Each number is 200 + 40 x the weight over its row's rms, rounded and kept within 0 to 999. Layers, rows and columns count from 0. The size before them is the row's rms in percent of the matrix's.

# q: layer 5 attention query, 64x64, rms 0.33, rows 0-31, columns 0-63
# k: layer 5 attention key, 64x64, rms 0.306, rows 0-31, columns 0-63
# v: layer 5 attention value, 64x64, rms 0.178, rows 0-20, columns 0-63
# o: layer 5 attention output (transposed), 64x64, rms 0.169, rows 0-19, columns 0-63
q0,063,215,167,145,237,188,299,204,181,240,217,251,160,165,159,162,224,191,213,215,262,179,210,246,174,306,204,254,269,188,191,212,193,162,122,196,175,239,215,161,137,201,168,243,179,181,200,259,200,238,271,225,141,188,179,216,201,136,234,186,280,192,218,156,215
k0,075,174,172,174,206,218,176,129,216,228,196,236,192,222,189,168,213,196,178,162,157,82,212,135,254,282,181,183,176,192,179,121,168,206,190,204,184,254,185,207,134,240,154,172,220,174,253,181,186,267,204,283,252,171,177,159,249,148,115,228,217,165,195,174,205
q1,069,184,197,152,169,270,227,315,188,156,176,187,211,144,215,210,207,185,243,155,112,250,230,224,212,200,245,111,204,224,236,244,222,221,229,186,177,196,267,183,214,242,166,185,238,220,206,228,252,172,145,141,162,199,238,168,198,223,226,179,291,185,177,134,161
k1,086,206,178,158,196,244,203,233,144,169,170,181,250,181,248,207,253,232,251,153,169,283,209,139,228,192,154,179,230,219,180,251,186,147,265,221,202,141,196,288,166,192,133,190,204,184,214,249,249,221,103,202,180,197,205,199,207,233,267,180,110,158,211,194,248
q2,071,227,96,235,224,255,143,188,155,99,219,153,216,129,196,231,284,186,213,160,183,185,159,160,185,233,253,174,204,178,248,267,218,145,202,155,160,210,197,196,156,168,232,184,207,230,188,259,153,206,179,242,197,240,232,262,214,201,256,169,204,126,191,206,205
k2,082,234,150,195,181,204,157,242,142,164,220,237,167,125,210,235,273,188,249,224,153,239,185,201,144,259,209,189,168,248,199,233,116,193,183,250,207,226,186,220,168,130,251,194,187,142,199,261,124,229,158,187,229,269,226,238,215,201,145,247,146,177,154,242,222
q3,064,179,90,143,215,195,244,226,171,159,259,203,258,202,200,237,297,167,214,221,183,271,250,186,139,166,228,213,203,116,149,238,142,204,278,205,272,167,208,187,173,157,194,171,162,175,223,212,241,201,173,214,209,169,184,176,251,221,178,190,250,218,212,185,259
k3,070,193,135,248,248,192,218,210,151,202,184,254,173,207,196,174,199,206,222,242,154,180,288,194,170,220,202,260,169,87,235,268,181,210,269,223,226,183,174,235,219,219,278,199,152,172,106,213,212,248,156,250,225,154,215,120,189,174,229,174,226,209,193,246,210
q4,075,200,153,276,205,211,204,180,182,183,205,265,145,207,220,194,283,215,146,212,172,143,187,136,206,185,193,180,152,173,203,183,179,174,203,279,218,140,215,177,278,190,140,241,185,101,133,225,187,221,144,238,296,211,217,196,222,271,190,204,232,231,178,168,209
k4,081,196,174,275,169,160,229,190,199,181,206,210,205,151,252,160,225,208,201,254,183,236,143,89,86,208,155,294,187,157,177,251,157,214,243,182,175,200,203,226,241,215,157,239,248,191,164,181,268,223,255,189,223,201,224,226,177,230,193,165,222,268,184,167,235
q5,069,227,191,243,229,174,213,180,215,222,154,148,133,123,122,274,169,294,191,214,219,218,182,143,205,190,172,245,149,177,173,217,268,230,178,170,196,169,230,277,215,237,224,170,242,204,159,157,241,173,229,163,229,245,174,210,210,202,118,230,258,208,128,197,174
k5,083,176,224,134,152,149,259,172,225,232,233,197,177,203,181,265,158,247,212,172,165,161,136,217,213,211,155,216,239,192,233,183,216,192,172,204,295,218,240,173,178,224,178,277,203,145,180,266,262,210,254,154,211,245,167,248,278,257,163,161,256,221,144,228,202
q6,063,247,201,175,157,180,226,155,197,194,116,227,188,175,189,179,198,201,187,191,146,228,291,224,259,191,140,182,282,135,198,206,129,223,161,239,182,236,217,226,233,191,167,206,253,184,210,194,226,194,128,207,204,257,187,176,298,196,212,207,174,195,315,259,204
k6,075,232,152,218,252,184,194,212,231,157,233,179,267,198,210,155,156,141,195,161,188,238,159,207,270,223,183,226,260,123,141,240,174,182,174,244,187,174,191,288,212,200,188,197,245,178,188,133,229,226,143,224,159,223,185,239,261,139,211,217,188,181,274,272,127
q7,074,199,169,197,241,282,212,155,185,188,120,232,110,112,149,211,163,192,179,208,211,285,206,221,179,142,218,257,175,196,248,194,236,190,200,209,227,182,182,281,166,172,226,203,112,242,173,185,201,140,152,174,216,229,240,175,208,164,203,158,210,164,130,238,232
k7,075,239,180,196,142,204,250,135,100,235,170,216,161,144,169,174,156,226,136,259,162,210,156,279,220,193,221,202,191,167,225,192,262,186,150,244,216,204,196,180,115,192,178,237,175,191,217,212,210,193,189,164,212,234,224,169,189,132,265,281,190,159,182,280,165
q8,075,227,187,248,241,206,147,262,179,230,114,261,262,171,182,102,222,210,165,237,155,234,213,194,211,260,210,172,237,180,244,285,99,179,247,184,185,228,194,223,223,182,242,179,167,187,178,161,168,210,172,180,171,173,157,145,156,204,212,140,163,231,154,234,225
k8,090,200,243,215,205,197,155,281,218,218,193,232,165,154,241,137,259,209,196,211,165,274,190,177,233,158,190,258,173,193,177,273,125,205,174,217,185,137,195,229,236,121,229,220,179,213,241,172,135,191,203,247,145,221,183,169,213,129,256,160,236,212,123,268,182
q9,068,228,177,198,203,139,268,252,248,169,195,182,210,204,194,213,200,216,157,196,153,187,178,158,145,159,119,175,207,186,187,232,234,198,116,195,264,233,156,132,225,256,207,304,249,268,233,142,236,176,198,214,147,252,188,209,207,196,146,204,133,257,238,197,188
k9,082,246,229,198,196,108,266,207,220,218,262,89,142,254,159,262,163,221,180,172,178,133,215,175,211,258,133,210,122,174,167,218,209,238,189,221,183,141,180,186,269,244,195,193,281,197,245,155,216,169,177,227,197,205,165,221,206,242,178,231,175,216,220,218,209
q10,074,175,207,164,223,175,276,185,229,202,265,222,233,218,189,235,219,215,168,187,263,212,288,292,254,181,264,235,126,162,260,147,254,195,237,185,168,213,249,182,211,281,196,180,145,161,247,221,204,119,253,216,192,221,261,205,212,206,187,182,248,171,215,219,205
k10,083,201,209,181,224,220,193,157,186,228,208,265,223,174,210,210,158,179,224,176,249,263,273,240,221,227,230,163,208,178,258,116,240,209,205,172,172,186,235,184,188,322,115,164,170,214,179,255,274,117,242,192,237,226,236,203,245,168,186,193,172,139,192,219,151
q11,068,164,180,178,267,229,174,206,182,189,217,235,188,174,124,190,235,208,198,167,296,222,160,140,128,178,239,293,210,230,161,223,231,206,249,198,205,161,253,189,280,181,165,186,181,214,211,135,266,268,167,203,227,218,224,246,160,246,175,173,166,171,265,154,168
k11,076,189,191,196,249,243,122,217,196,151,178,245,210,114,119,175,136,203,129,229,236,175,196,206,216,217,149,173,148,151,158,172,248,191,247,180,195,197,197,136,181,191,269,214,200,163,173,220,213,282,128,165,158,213,207,172,213,278,175,176,251,248,199,250,219
q12,077,132,187,204,211,217,214,167,82,221,165,180,133,211,223,187,230,218,211,251,207,265,122,228,294,222,152,204,207,215,241,195,222,205,202,185,182,176,174,141,223,204,183,264,189,144,211,206,263,201,122,204,250,190,233,221,240,254,172,213,239,206,153,211,290
k12,092,158,196,210,221,179,189,175,105,188,215,258,166,250,175,137,234,185,180,255,201,245,88,153,231,188,146,155,233,224,208,310,244,210,220,209,180,177,198,146,231,198,187,226,254,219,187,170,308,274,191,203,233,170,207,182,177,198,163,237,175,198,191,208,213
q13,072,203,207,203,162,160,152,136,274,184,257,185,161,220,187,267,166,215,210,108,214,186,318,196,229,229,218,190,182,158,161,210,190,247,180,197,176,226,263,170,141,222,181,183,250,185,224,167,143,225,235,207,238,157,181,128,198,186,122,215,209,203,212,125,253
k13,075,169,229,116,223,182,118,210,232,228,260,155,262,229,161,279,148,189,270,109,216,185,178,173,187,231,224,271,238,180,212,238,172,243,182,106,245,208,216,201,134,234,175,206,182,212,193,179,197,207,219,188,188,208,229,193,185,217,210,185,270,191,165,131,142
q14,069,217,201,213,226,94,241,133,236,180,175,156,278,184,199,237,207,226,163,170,166,233,169,215,210,189,146,216,224,199,161,246,196,237,231,296,91,156,251,257,229,180,177,236,163,242,175,213,244,149,246,150,193,212,284,168,218,190,215,183,189,205,177,195,172
k14,071,217,225,141,256,132,318,172,251,144,185,249,262,182,193,230,141,172,207,230,180,242,178,218,180,141,218,269,214,248,202,182,162,258,204,252,138,141,227,224,212,228,270,188,226,209,204,235,237,199,241,145,227,156,211,198,195,152,176,233,149,167,197,193,167
q15,074,257,183,231,235,256,243,172,127,178,224,135,189,263,191,186,178,286,197,241,159,216,124,202,198,208,165,158,240,233,175,285,220,183,184,230,249,205,246,292,176,190,263,197,242,224,199,183,194,269,128,266,161,181,204,197,208,241,162,169,199,208,207,155,216
k15,081,204,209,181,209,141,198,157,191,191,231,253,133,268,226,236,201,243,146,231,112,158,133,161,129,165,168,186,205,148,183,196,255,184,164,213,212,199,207,236,286,201,238,174,223,212,214,209,171,278,116,210,173,220,203,254,191,278,167,244,151,167,182,182,239
q16,077,210,207,190,235,276,223,200,132,209,252,214,230,200,123,180,175,153,134,253,176,278,220,149,208,188,213,210,301,231,224,173,164,163,197,164,195,144,127,253,246,221,165,211,227,177,162,230,204,232,239,186,239,239,203,157,181,215,170,269,195,290,235,168,209
k16,086,241,208,207,210,266,203,153,183,215,120,193,219,143,111,195,172,231,153,233,136,179,186,189,244,214,159,220,263,195,260,216,194,145,181,220,193,177,49,254,239,185,203,230,246,222,189,154,175,214,268,229,188,172,215,169,145,240,176,217,215,207,222,186,227
q17,068,277,153,110,159,117,181,209,176,238,214,228,171,237,270,227,202,180,191,181,175,207,134,263,241,164,200,216,235,240,222,232,193,206,161,173,194,164,156,171,254,177,262,219,219,147,222,135,178,159,185,135,188,212,226,115,216,188,249,232,170,123,212,236,187
k17,079,227,204,266,209,96,232,147,198,262,280,181,220,224,230,205,275,196,153,125,242,218,258,191,261,186,224,215,233,243,192,188,198,257,158,202,180,151,224,287,234,189,239,175,209,171,222,183,228,180,223,185,268,199,198,161,205,213,178,207,184,285,156,263,198
q18,066,237,203,204,188,184,163,212,176,189,235,193,170,223,72,169,150,210,191,300,194,232,140,72,242,287,206,188,197,220,270,181,255,238,174,250,205,200,213,197,177,181,216,226,230,203,208,194,204,124,220,232,249,210,169,223,218,201,215,170,258,178,240,200,225
k18,072,179,166,146,176,130,132,165,158,270,181,174,206,221,151,191,113,199,252,215,129,162,177,168,196,198,141,185,213,211,190,208,225,240,199,203,219,270,199,196,209,185,213,268,284,98,213,208,226,138,225,254,213,241,178,215,207,155,203,187,206,137,222,184,272
q19,061,197,218,181,158,168,213,135,199,167,163,148,214,233,173,209,175,175,190,140,198,240,255,178,107,261,175,271,206,206,311,225,230,180,192,178,271,209,214,206,148,176,295,201,183,243,201,208,231,207,175,128,296,259,176,197,206,215,244,201,227,183,220,176,197
k19,074,148,167,167,169,221,175,239,117,123,160,89,205,245,142,251,132,186,155,187,169,240,235,145,188,203,178,181,227,225,238,206,199,197,151,177,244,205,157,155,159,239,250,153,207,234,185,187,177,179,190,197,188,238,156,183,193,131,178,304,206,220,212,241,204
q20,068,171,213,132,243,224,208,205,185,179,268,179,171,166,157,211,161,284,190,218,181,179,214,107,169,226,123,267,103,128,145,261,188,158,216,227,167,234,197,240,219,195,195,183,220,155,183,243,144,143,194,218,218,247,203,179,209,208,190,202,240,250,251,199,258
k20,080,174,168,162,195,148,178,125,228,211,162,210,221,185,140,182,160,284,211,221,187,240,189,164,168,212,97,247,203,124,203,239,172,158,182,204,160,246,246,158,189,209,178,160,178,137,172,213,115,230,244,189,220,218,228,257,243,251,202,208,266,163,272,210,166
q21,066,168,151,149,264,270,155,215,222,266,174,133,250,123,249,173,137,205,223,134,202,225,196,257,207,201,202,139,208,211,223,162,261,241,220,199,258,166,244,222,171,204,213,224,200,191,193,131,208,222,150,180,169,188,255,229,211,153,144,207,215,168,301,224,199
k21,079,165,214,234,225,251,207,164,207,276,194,117,153,258,256,243,227,210,206,222,234,191,204,283,224,203,174,169,259,167,164,170,159,182,194,200,241,93,238,183,186,196,206,180,247,199,201,206,250,181,138,149,179,210,309,156,214,259,198,194,176,175,261,224,170
q22,077,223,136,149,162,171,170,184,239,260,220,183,127,176,150,196,194,241,184,215,187,178,192,168,181,250,281,194,161,210,226,212,216,234,191,244,224,204,108,155,231,195,224,143,201,159,217,166,71,202,184,237,182,239,178,233,143,233,239,162,182,242,184,257,269
k22,083,150,152,199,162,166,146,249,251,298,252,191,197,151,143,201,285,219,180,190,192,187,203,166,176,187,241,244,111,168,209,191,274,195,222,166,200,192,148,159,148,201,222,152,205,224,197,155,167,198,242,175,181,302,150,241,199,222,259,173,195,160,202,239,193
q23,071,225,218,162,224,203,268,119,182,156,249,192,155,213,202,239,187,170,250,167,218,181,232,255,249,174,190,213,205,195,233,206,179,176,230,222,147,174,208,192,369,206,225,216,193,274,200,151,231,172,148,229,248,205,142,151,235,216,160,171,162,227,212,235,160
k23,078,228,186,163,237,148,218,188,146,195,206,206,266,169,198,218,195,193,186,207,144,148,204,282,208,202,188,253,248,195,153,189,186,187,223,139,173,206,197,187,302,225,179,166,162,273,265,184,315,171,193,188,151,199,161,184,151,240,182,225,143,222,226,290,165
q24,073,180,222,226,192,320,179,227,177,242,100,223,284,182,167,216,263,229,167,148,172,206,216,210,220,239,205,226,236,163,142,141,219,116,177,250,178,174,224,177,184,150,191,243,195,200,191,210,178,196,231,179,229,188,264,190,110,150,231,184,229,226,197,230,148
k24,079,213,249,191,239,294,189,231,220,200,144,247,211,166,265,129,180,211,223,217,195,217,208,205,153,332,212,224,221,198,173,213,162,180,142,193,158,139,243,224,190,164,181,210,260,210,196,155,173,218,221,155,245,206,145,116,211,108,207,167,208,232,187,163,198
q25,070,190,200,170,227,290,203,220,156,190,173,156,159,188,252,166,229,251,202,309,240,179,152,156,196,197,181,142,188,240,211,232,207,272,181,166,184,205,226,191,267,297,236,199,204,242,190,185,212,238,202,178,244,185,299,190,213,267,180,286,170,171,195,201,211
k25,075,229,162,201,213,216,238,142,190,167,211,148,177,225,201,243,241,236,149,290,227,227,124,199,202,218,161,228,194,178,224,222,285,155,197,211,178,209,197,124,235,167,212,203,204,155,192,215,176,187,199,186,260,133,234,238,215,293,180,190,135,184,119,224,298
q26,064,270,207,254,251,201,214,187,247,255,145,225,210,203,123,194,184,177,166,245,145,197,169,223,172,199,169,160,200,164,261,207,240,252,140,211,218,219,165,181,194,191,230,235,109,210,303,187,127,186,201,159,150,150,255,240,245,229,205,173,132,214,246,191,180
k26,071,249,160,134,177,174,251,138,225,258,281,169,121,204,194,251,171,162,195,225,244,199,172,222,184,205,171,141,162,137,184,187,186,241,150,188,159,217,149,208,227,218,205,199,206,151,261,157,180,237,207,217,150,206,175,153,208,95,261,207,151,169,233,247,245
q27,065,204,262,198,231,214,182,199,128,277,221,296,259,202,167,203,195,226,167,159,142,192,159,219,190,205,249,184,178,116,263,218,183,222,156,118,170,189,206,177,217,213,194,214,238,215,189,163,260,173,204,218,211,141,151,168,213,114,200,163,221,172,108,162,242
k27,078,137,203,157,221,188,197,207,149,262,141,258,225,194,191,147,228,164,193,153,122,221,185,229,187,214,188,132,155,225,249,227,185,188,132,149,168,230,127,175,195,279,175,239,169,148,246,137,202,199,112,193,217,210,226,164,241,214,262,188,209,185,126,198,227
q28,065,130,295,226,216,231,123,206,253,248,253,101,186,241,159,225,262,242,215,121,242,180,151,201,184,236,216,164,216,206,184,225,171,245,180,150,141,179,195,178,210,241,223,174,227,193,237,201,160,276,179,206,173,256,184,191,201,250,188,159,184,217,132,231,209
k28,075,164,198,208,154,247,157,225,246,227,280,219,194,214,173,278,255,242,169,144,221,206,175,231,187,262,250,239,199,220,190,236,138,254,193,129,170,222,193,142,218,157,251,115,229,207,203,244,235,222,182,193,194,190,120,242,169,274,177,192,187,210,188,131,254
q29,066,208,327,152,187,237,171,241,174,222,167,242,259,218,264,186,254,203,202,125,263,246,188,175,146,224,183,176,181,172,247,261,175,138,182,236,130,147,190,242,200,172,249,143,174,200,190,199,207,201,203,212,148,208,204,188,171,236,145,213,249,258,162,247,222
k29,077,203,232,142,143,198,228,275,158,246,149,196,214,276,169,168,255,209,147,210,191,246,227,213,155,176,308,209,189,101,223,262,136,184,172,218,173,163,198,213,199,173,185,158,179,228,211,250,142,188,189,210,190,194,196,196,257,242,172,174,272,220,203,208,276
q30,083,287,198,232,253,241,239,248,180,236,105,194,209,117,195,131,181,238,199,256,181,296,201,198,217,190,227,193,200,206,194,215,121,169,214,208,229,218,248,271,210,250,192,226,123,218,221,225,152,203,150,182,223,274,204,212,165,227,250,219,174,156,227,227,193
k30,084,230,178,229,190,238,242,178,188,195,171,197,110,91,215,190,151,205,145,282,237,230,197,168,277,164,146,282,223,176,139,208,156,143,172,262,225,251,239,253,222,210,180,195,167,206,245,163,184,152,184,184,176,250,186,203,201,160,222,207,178,151,166,228,160
q31,071,187,170,218,235,218,180,196,209,205,200,162,209,202,217,166,270,281,176,229,234,188,211,141,196,241,157,179,233,240,290,106,252,216,181,141,133,188,215,160,186,210,222,165,255,216,200,272,178,101,155,161,168,224,149,247,227,229,151,171,148,220,153,183,202
k31,074,140,199,171,221,215,227,240,172,166,252,181,178,161,248,220,240,266,230,206,186,180,159,174,213,252,174,153,215,188,250,180,219,223,216,199,88,181,209,159,183,190,219,226,295,205,181,285,203,115,201,263,170,249,198,301,218,187,171,225,220,216,137,192,166
v0,096,214,288,179,203,171,245,264,191,189,218,198,152,197,169,240,193,133,156,171,178,149,194,142,156,175,187,264,167,172,218,205,212,151,194,108,128,213,277,213,188,218,195,182,222,215,170,260,225,178,216,178,166,164,109,217,197,220,228,155,251,168,144,113,207
o0,091,120,185,253,134,148,204,165,214,106,215,167,123,275,185,216,196,130,208,237,180,231,237,243,257,213,211,209,168,234,254,144,173,229,201,191,197,203,168,133,147,143,134,179,176,216,219,192,230,199,219,240,201,165,196,200,165,183,185,175,139,190,276,264,201
v1,088,147,247,302,212,312,175,172,156,188,256,227,218,192,214,187,209,220,160,202,146,187,193,235,258,226,210,242,171,237,219,172,208,203,177,177,224,202,165,164,230,229,147,177,143,236,181,183,198,73,152,232,237,290,199,191,214,263,182,180,180,193,222,225,180
o1,077,303,148,101,225,136,180,223,286,207,144,172,201,162,249,207,143,213,204,187,181,201,145,210,172,206,227,155,156,240,206,239,193,244,164,189,163,203,177,200,186,221,234,176,183,213,231,171,146,253,221,112,163,163,216,209,187,192,257,280,169,181,153,171,239
v2,082,214,201,199,180,209,224,168,219,185,165,250,140,250,163,180,117,215,197,248,111,231,95,200,222,245,207,173,253,213,180,194,184,222,162,258,150,181,243,173,225,191,231,166,176,176,161,240,186,138,210,171,206,143,164,149,264,232,251,213,260,274,235,224,251
o2,077,208,208,132,178,211,149,159,131,153,267,276,153,197,195,268,208,166,194,277,176,185,170,206,234,215,180,192,142,195,206,200,188,205,214,211,171,265,156,175,132,218,163,151,146,135,213,202,162,194,149,156,191,251,139,279,205,262,203,170,235,188,255,165,230
v3,097,174,153,182,225,174,260,105,192,185,185,235,196,165,175,244,191,177,175,209,138,247,231,217,221,189,229,197,158,166,246,205,148,174,125,203,179,186,194,171,249,255,188,219,230,263,199,198,191,228,180,190,216,105,232,223,183,167,124,120,304,135,245,201,182
o3,076,136,226,214,171,192,223,194,249,170,198,203,260,196,193,219,136,183,156,215,227,203,174,204,204,232,203,208,205,186,110,159,284,235,221,144,124,220,178,192,93,183,192,209,179,199,198,205,227,261,224,180,96,247,197,237,216,185,275,146,144,260,165,190,242
v4,095,220,172,218,228,218,143,201,258,180,57,185,178,268,202,264,234,177,207,237,214,210,140,284,139,197,188,201,190,134,185,166,230,236,170,229,269,189,184,243,196,175,173,218,174,203,231,214,108,185,137,221,247,205,235,195,172,219,195,170,227,184,201,139,234
o4,079,208,155,91,190,161,209,218,144,233,224,252,249,240,197,181,193,173,249,175,153,154,224,225,261,253,167,144,237,148,196,224,213,112,245,226,173,262,206,160,167,197,154,203,152,143,156,166,190,184,218,98,183,192,216,170,209,195,186,153,248,233,201,239,169
v5,100,92,225,190,206,192,165,205,157,164,243,170,167,182,226,185,193,230,221,182,292,205,207,141,246,248,202,167,177,205,146,223,156,168,245,190,225,173,217,201,217,269,157,181,199,277,243,238,205,230,204,210,206,205,178,264,263,195,188,241,116,253,113,135,169
o5,087,271,153,236,111,163,181,210,233,207,216,183,127,214,148,204,219,174,206,194,165,111,175,158,161,96,204,185,270,206,151,153,198,204,144,149,177,152,99,232,209,171,219,193,203,144,146,208,198,157,248,224,183,205,214,245,230,181,156,212,189,163,194,202,219
v6,104,138,149,246,163,260,222,188,143,236,144,132,192,239,172,296,198,249,181,202,190,182,139,244,226,282,131,176,215,263,190,261,168,219,191,208,183,199,198,213,134,168,249,199,213,235,160,117,252,153,215,219,188,261,227,172,145,175,191,189,199,198,175,198,213
o6,086,143,218,143,218,147,159,230,217,167,215,226,160,170,226,191,220,209,247,209,190,255,251,207,177,127,187,247,157,161,129,233,162,290,208,212,154,155,210,188,229,227,214,176,294,164,148,223,179,142,177,147,244,223,177,182,236,127,231,169,212,180,114,237,208
v7,105,170,165,231,218,193,167,175,119,240,189,105,260,229,190,243,270,258,190,257,160,256,233,250,193,184,177,155,232,275,187,230,182,251,155,152,252,231,138,240,242,120,182,232,232,202,203,222,171,225,197,224,151,254,193,175,270,193,212,239,212,193,198,212,188
o7,088,237,163,179,221,265,151,206,236,234,203,247,183,181,231,170,233,225,243,168,258,170,197,185,208,202,287,265,210,210,54,218,209,169,221,254,148,223,234,163,240,270,200,204,243,205,229,171,173,230,127,217,248,244,269,168,201,199,220,256,183,194,212,213,168
v8,090,119,97,222,102,245,160,242,168,202,221,204,196,199,191,212,202,218,150,214,213,136,208,178,198,218,188,174,141,170,152,209,258,221,188,208,204,217,231,247,178,76,273,195,180,225,145,201,140,215,167,199,219,178,182,224,229,145,177,129,167,169,205,169,222
o8,073,251,184,133,257,174,224,159,218,240,258,161,215,200,111,241,196,138,247,283,167,243,218,164,280,186,173,201,203,175,155,192,216,228,226,158,181,181,175,186,268,267,234,235,256,217,176,263,248,188,248,176,208,212,263,144,171,225,156,202,166,249,193,176,202
v9,092,230,230,230,231,253,196,142,235,153,185,260,228,201,186,161,152,248,206,182,190,126,200,186,175,226,135,253,223,252,206,161,202,173,117,278,162,212,185,188,266,123,240,182,234,112,130,147,197,199,234,223,201,215,153,175,228,234,180,175,156,137,181,224,196
o9,069,214,163,186,220,191,172,142,185,241,181,178,183,224,194,197,195,258,208,228,234,233,196,217,178,142,281,135,93,107,202,285,197,183,203,172,197,137,182,197,167,194,219,218,116,207,276,180,157,141,144,161,215,160,246,205,150,236,210,200,212,201,146,208,244
v10,094,181,181,224,228,161,212,203,182,275,223,180,199,186,188,106,145,182,194,159,212,170,206,200,173,195,177,160,172,180,179,172,237,305,232,164,140,242,192,195,199,150,240,138,219,225,208,130,234,165,172,256,262,81,206,198,198,294,204,206,246,175,188,172,205
o10,077,209,177,203,200,232,247,183,224,232,209,142,223,192,165,266,167,217,256,242,247,264,219,214,133,209,209,241,219,234,210,158,169,159,235,190,248,173,163,151,260,232,217,242,134,197,178,210,139,213,247,179,183,292,194,193,170,266,195,210,148,164,275,293,149
v11,091,268,184,176,219,258,195,177,180,224,183,139,190,219,148,246,321,119,186,231,205,208,195,144,208,138,179,174,300,270,173,231,138,131,218,251,200,196,174,199,146,202,172,221,212,189,239,262,193,213,193,206,191,198,172,128,155,173,226,205,169,198,186,240,227
o11,077,170,232,220,203,106,142,232,199,205,190,265,209,199,188,141,230,267,188,143,275,206,209,212,249,233,212,233,161,188,203,205,192,168,190,274,155,210,184,207,163,138,183,244,197,173,215,158,158,153,181,261,233,158,192,208,207,175,224,180,336,166,259,231,158
v12,087,177,216,257,183,210,170,198,228,110,100,195,192,144,186,174,189,195,207,178,228,164,308,198,188,253,239,170,167,222,259,204,131,200,179,203,207,185,230,137,201,231,145,210,150,274,194,184,283,180,194,213,164,155,256,159,174,170,190,183,246,130,223,159,205
o12,074,175,201,150,190,170,267,187,175,185,146,192,165,236,195,173,173,224,128,244,207,187,132,195,200,188,200,156,240,163,174,215,187,196,158,192,187,187,127,260,192,204,212,163,179,233,158,105,205,191,128,166,153,252,190,225,205,208,297,143,131,228,93,217,215
v13,078,266,222,223,150,188,115,203,149,182,299,215,237,267,172,261,238,193,203,190,153,230,239,174,215,223,242,230,249,196,254,148,262,194,182,196,228,180,198,172,213,225,224,76,205,247,201,140,204,141,162,172,240,204,161,179,177,208,177,181,192,237,160,151,213
o13,065,220,162,181,159,209,237,259,173,192,177,189,228,134,296,149,103,238,222,300,179,202,168,211,247,236,160,180,202,189,211,222,142,268,269,130,199,209,219,212,255,237,205,217,253,218,172,254,238,188,193,259,154,214,187,235,178,254,233,221,200,185,189,242,224
v14,104,198,188,218,268,197,227,219,201,148,178,192,217,242,228,265,177,179,140,207,145,168,181,192,225,121,197,145,196,154,128,191,153,207,223,148,195,123,238,236,271,231,231,191,251,132,192,122,200,146,185,230,172,203,186,160,219,252,190,183,115,235,218,161,269
o14,091,207,225,184,179,264,152,249,231,251,213,246,243,208,193,261,133,240,196,206,223,163,303,140,223,268,236,210,173,149,215,179,222,186,219,190,256,301,208,202,186,216,187,178,215,177,204,243,150,157,325,208,207,204,208,169,192,177,209,180,238,171,167,240,247
v15,075,149,264,202,177,194,191,162,230,152,277,275,188,213,217,228,166,272,185,135,167,203,155,196,153,254,200,178,186,205,264,211,244,119,197,196,209,197,181,276,252,173,296,175,204,276,220,209,212,134,227,187,192,178,214,205,171,173,151,239,202,175,169,172,272
o15,075,236,195,254,188,200,202,177,221,232,211,147,203,162,242,217,120,235,199,280,190,227,266,249,243,126,213,236,169,161,237,151,192,230,211,194,210,168,239,261,161,233,188,175,203,222,101,249,218,248,153,142,167,245,160,223,270,247,181,138,216,175,155,226,170
v16,104,228,199,229,199,200,197,281,128,152,211,161,247,264,193,282,193,243,186,222,238,239,174,156,212,269,108,192,171,174,129,250,211,224,200,214,232,184,167,300,128,182,215,199,245,202,201,221,177,236,196,223,200,181,160,203,171,184,181,122,223,275,225,224,177
o16,088,144,196,101,198,235,229,147,196,253,193,174,203,142,130,154,228,155,276,183,188,200,192,203,265,148,181,219,236,159,193,138,227,208,172,189,96,224,161,106,185,224,213,209,228,184,267,222,214,119,242,168,173,228,196,175,207,138,211,197,193,187,205,178,191
v17,085,175,191,112,200,176,251,243,284,255,155,234,138,171,212,287,149,194,203,219,203,204,173,228,210,262,123,215,160,178,214,214,150,165,198,233,117,168,212,231,188,208,218,180,178,175,226,170,176,193,187,185,194,251,227,149,147,272,206,149,206,242,285,160,185
o17,079,137,210,155,183,199,244,200,128,156,228,172,188,244,164,198,213,143,144,236,123,195,209,143,140,259,174,159,207,208,271,183,215,218,145,198,192,213,193,129,129,172,237,220,200,139,208,217,233,205,233,117,251,173,194,229,258,169,241,163,248,207,191,123,218
v18,108,280,236,196,213,221,194,159,180,174,169,180,186,80,162,222,137,267,278,232,249,258,191,220,192,217,266,252,237,117,214,200,132,245,176,193,202,228,146,192,189,201,214,210,156,200,180,240,189,166,232,221,210,259,229,190,205,114,179,187,247,192,180,154,215
o18,090,137,209,202,188,172,205,203,186,201,208,160,186,222,302,186,207,195,188,187,157,120,130,239,158,184,137,207,193,238,135,230,265,206,162,208,204,171,209,200,245,220,194,183,259,213,197,85,252,263,196,132,190,162,170,197,139,213,147,188,185,261,123,199,198
v19,103,183,140,153,189,189,166,210,188,159,206,145,210,185,252,185,245,205,271,151,245,200,231,201,237,192,199,170,305,223,169,211,195,213,158,190,162,288,235,199,108,144,205,204,167,203,201,217,202,231,182,225,139,119,167,165,202,212,147,194,210,205,272,101,166
o19,084,182,207,213,182,219,301,179,122,230,154,206,218,209,93,125,213,149,172,299,207,248,137,207,197,176,259,212,153,174,144,182,187,169,150,225,219,183,151,176,237,161,221,234,194,186,216,170,202,225,215,205,213,216,237,171,185,184,299,242,208,188,184,261,178
v20,095,222,258,251,239,242,181,132,241,193,176,195,187,189,159,175,161,189,169,182,181,244,178,169,164,227,241,226,229,188,191,208,175,193,211,236,232,114,134,182,111,132,194,180,240,163,193,232,205,272,237,174,153,229,127,220,126,241,236,196,204,216,250,211,95